From a checkpoint of a small transformer trained on Wikipedia.
Architecture: LayerNorm before each block, rotary positions, no biases in attention or MLP, untied embeddings.
Training: 84M tokens, 5156 steps.
Each number is 500 + 40 x the weight over its row's rms, rounded and kept within 0 to 999. Layers, rows and columns count from 0. Numbers have three digits each. The size before them is the row's rms in percent of the matrix's.

# up: layer 5 MLP up, 768x128, rms 0.227, rows 542-552, columns 0-127
# down: layer 5 MLP down (transposed), 768x128, rms 0.225, rows 542-551, columns 0-127
up542 108:562507485435443453492541479524523526511568505492511455467457524510546516528542547447528538500411494540505540506502481520500539507470480469424499479484474547489453518442472428507538425471502451594489432498509500449525457439567542533458505545499519501533517542479456519439519552482571446506523464528442454544458502552564485549594542528536524498434403521491497496436470528468522519568473
down542 104:532494464399517554503550497580498510446447519469463536465474513509458468497524530500464564485510483439555519466548505508523531508499460512458460496495527511498514539516533594522497526516497475537490478391442476535525396454509420432567466525469529478491503458453437547480557443501485466503458388475492550488453551498527554507407476499558538480550520482437513480522483558513536496524481
up543 102:522496486502490538519432542498485523486474486450552468486546491466514547578504595531450475493530532510455461512514513497535505545470570489527447532488471510582531449515535503517503485576458419444511397537504572550527499404506503466556556439437447493449488483487469462506518532451568547566517530554497485483482526485440495494461445507550482502407466509450530486485582546514525553521488
down543 095:420592564487473518517535407527532527499487470478503549517449572479463465450557498487553477501526533453465547486451547428544535494483479513537513471474465551521514489483476514442526458546487484565469465478581513447453485515548478565569499450497440538496459581479500525442516501493525484504538477592418521492485495498466516483522453519458535468423471563395521488506557522556492483486489
up544 096:471461514574504435455493493458488544512546536478489459522448518495470481422493455455546436515516504533493505503431552531432579568441522549507514484530519471436489473460504497466519528469490506474504480503461510553477449536570458451522522553448536485518590507524421565544516444445455524576530465481474474475457454470523605531516482481545579568493467437546537526547492509466541506483464
down544 093:527509435460483510478476482502455488494546501458528472474492503524427494493528595508574531632516499397446471516458517499465519515428533470495507536464529452520584481528610487463474500497489536538497499466489452425528446517492466407482446521557466518555539483421500465523474522551475569479498535511513500485479481475520564513477547532550438530551545486538496483523567491466499472494432
up545 092:505518468502542580540509533500470488586525500496508484455410456542518533422402456482539521560465509500480501582490497477547482505558468463489503492546518442453490598538526458507535511506577469498469500508459487498534418467469438514531504489538475436433522456533458494552522502549530524484439441530537489414463485464484437521444522540511500524566445438529541508535467464489473554506438
down545 077:450533600532519513533508539532559458461502482486535448504473594565480454604500523544494493521540447487527516468546539482454516489477522513482495478431446515516483458522462533439510477441518486539480551497493504479506446526488568440561507476552436496499508521523481422527458450510507506515487408425547479584576496496455502500531498479424473521498478581445575480531469553489561465525504
up546 104:526482487508534504542463481577451439496569604479521518510539492485534466440544422588492513484483499490483536474568540531454458481538536549540477411503531492523530540478619503526484447492505436455462525555583479459539487554444498496512537528540499513460466540464485430474522455516508468501601507526436485489509451475487491451491497513528517543503533475505555448555496429485509476434461
down546 105:570504524449455521521450529524517515559466539504524464502436480438549440571508548498476495459498399446481465484478565410461522467478465422470461497481491460450504484519500485506479526546419467503545430501462458454541534508469534521499558495492566426431481459484463506499556557462442525531471432472515538535448490496485473446468506511454474457521556537552499505500400512455479504469433
up547 098:514515463463586473504503510478458508510578519476500579486484560445446581555460457543451485550493489523483508508527483454538504515535490424513512476443511506483500465515481402527511534429509428509497495546486520447515467498476468543517453492469571515477461497414475437449516467506502498479525467478558561563579453521518473512509567592490535583505547544530483502437417537491532496482430
down547 105:505557491512527398485486526509531509536547522459493517513368460471543474569481596486536552523478458551527548523471461488450431448503518499472456458483508470456499473528556560557467550537466559510454521462554505552599544481484498524533459524569558525518498488489470405523505503498522578465515515498548532479561468482481458542516484556534474520520485498557489548504579496474507435486517
up548 107:551560561473519510501467396408479558463451474535530559519519590474501516530468485491481475483482489507519499511536493529516430491573554521506462445486463551438467506503447457481552457497444418439453484522525550421461446466460559470499479514491564508459483559528523489533485497484485490543406507496538502467524551568478506574474482443528490543535568513520514479493510508466469602495468
down548 098:500432484501442493525454498548514553516566471506522534441508528469435511438506561581589563532503509504446478465485540426564450574515435434469540503464543537505531497467552521516463534512512594518531462510424449572535483456484547453562473472577499533507490530501454595495568509500492505487573481512445541500541522529529494499507476509508510500543513488491495487535447422509481443531470
up549 106:507555579564460491519493586543445482491546481443503452513574507555512512528508506487483537538535457447530506476520552476492482465535535532512463500509536502546451533489520461545502454533466478475484436514604499536422575506581466521577547479477523503524563506513472426478528574499509422475473427533532485499451491474456496476445537475489570541440506494452477446484564516425499535453465
down549 105:445498500516537524510485492426490546523556471558482541483473394561509471502455526500531508510473453525505555485491442502515515574522520460447423552570490597533501518506552467473528487479492508526556488526559525486485430486500503456545491522420482526522521526472589499535471532483505456397566531549545482542453533503495585492464551561501456512540500513427480439487462577445512545473506
up550 093:537493526542427486446577554459530467508487490468496455455472496460520568505490437508484433529512503472554539483455511463478385427553430432490522496460509483492517498512519579439529515488470503553506510498530531509494546528468525461483476404514488525512523598461568439486561509519423534462442502475536471521513583531518532492528463457518533518471457490451462503498468616488475541475511
down550 102:544492486541496528471559516549545406530478556468503468486435601558479456485408543530529611516516472511534484510570503530556482479434459519500519520511477522505522464488555553465526568524532473489467486473513456568465499482428487495457505495473542552447466536494557436471527494494509549480428519448476451531456483485481506522544512624493452502549521554448522471472481473510551527451517
up551 093:549470479486539486499481448499533515515521510529478477514494483570534494563533417468533523492545572511504486524513456452542471455597589412521502489492517444474577511448503480526457542428525483496460518565513402501433544539510468451557496503459457503441525506521483474506588450465553527473449493504540520608550432545517473463536483477520452495481530454446511471482452465498456472483457
down551 089:444461433478496532538531522549493502483481588539552472517523512528540543507562515443483556453531545491501603537530508503526499546609497408507467511442492517470510505470543555502479557501467468453510456489452504507503503552507531439537470465502433527492420473576489492528542490481482503521472542472479468551473506514555524468537474423515543462469451501459529599457441420441518536439498
up552 099:472503486483513471524512485492535512494483560450514512461449459511558494498491563488483504448528511482486449499522510534471501550480560442502582532479524465501452465482454495552479508552536512472507467568484513450528486491405514616462588420428518487510526353508588570519421466514484499509555533552477503550562556527446501517573500527495499477510452494516526483429545499504495514505473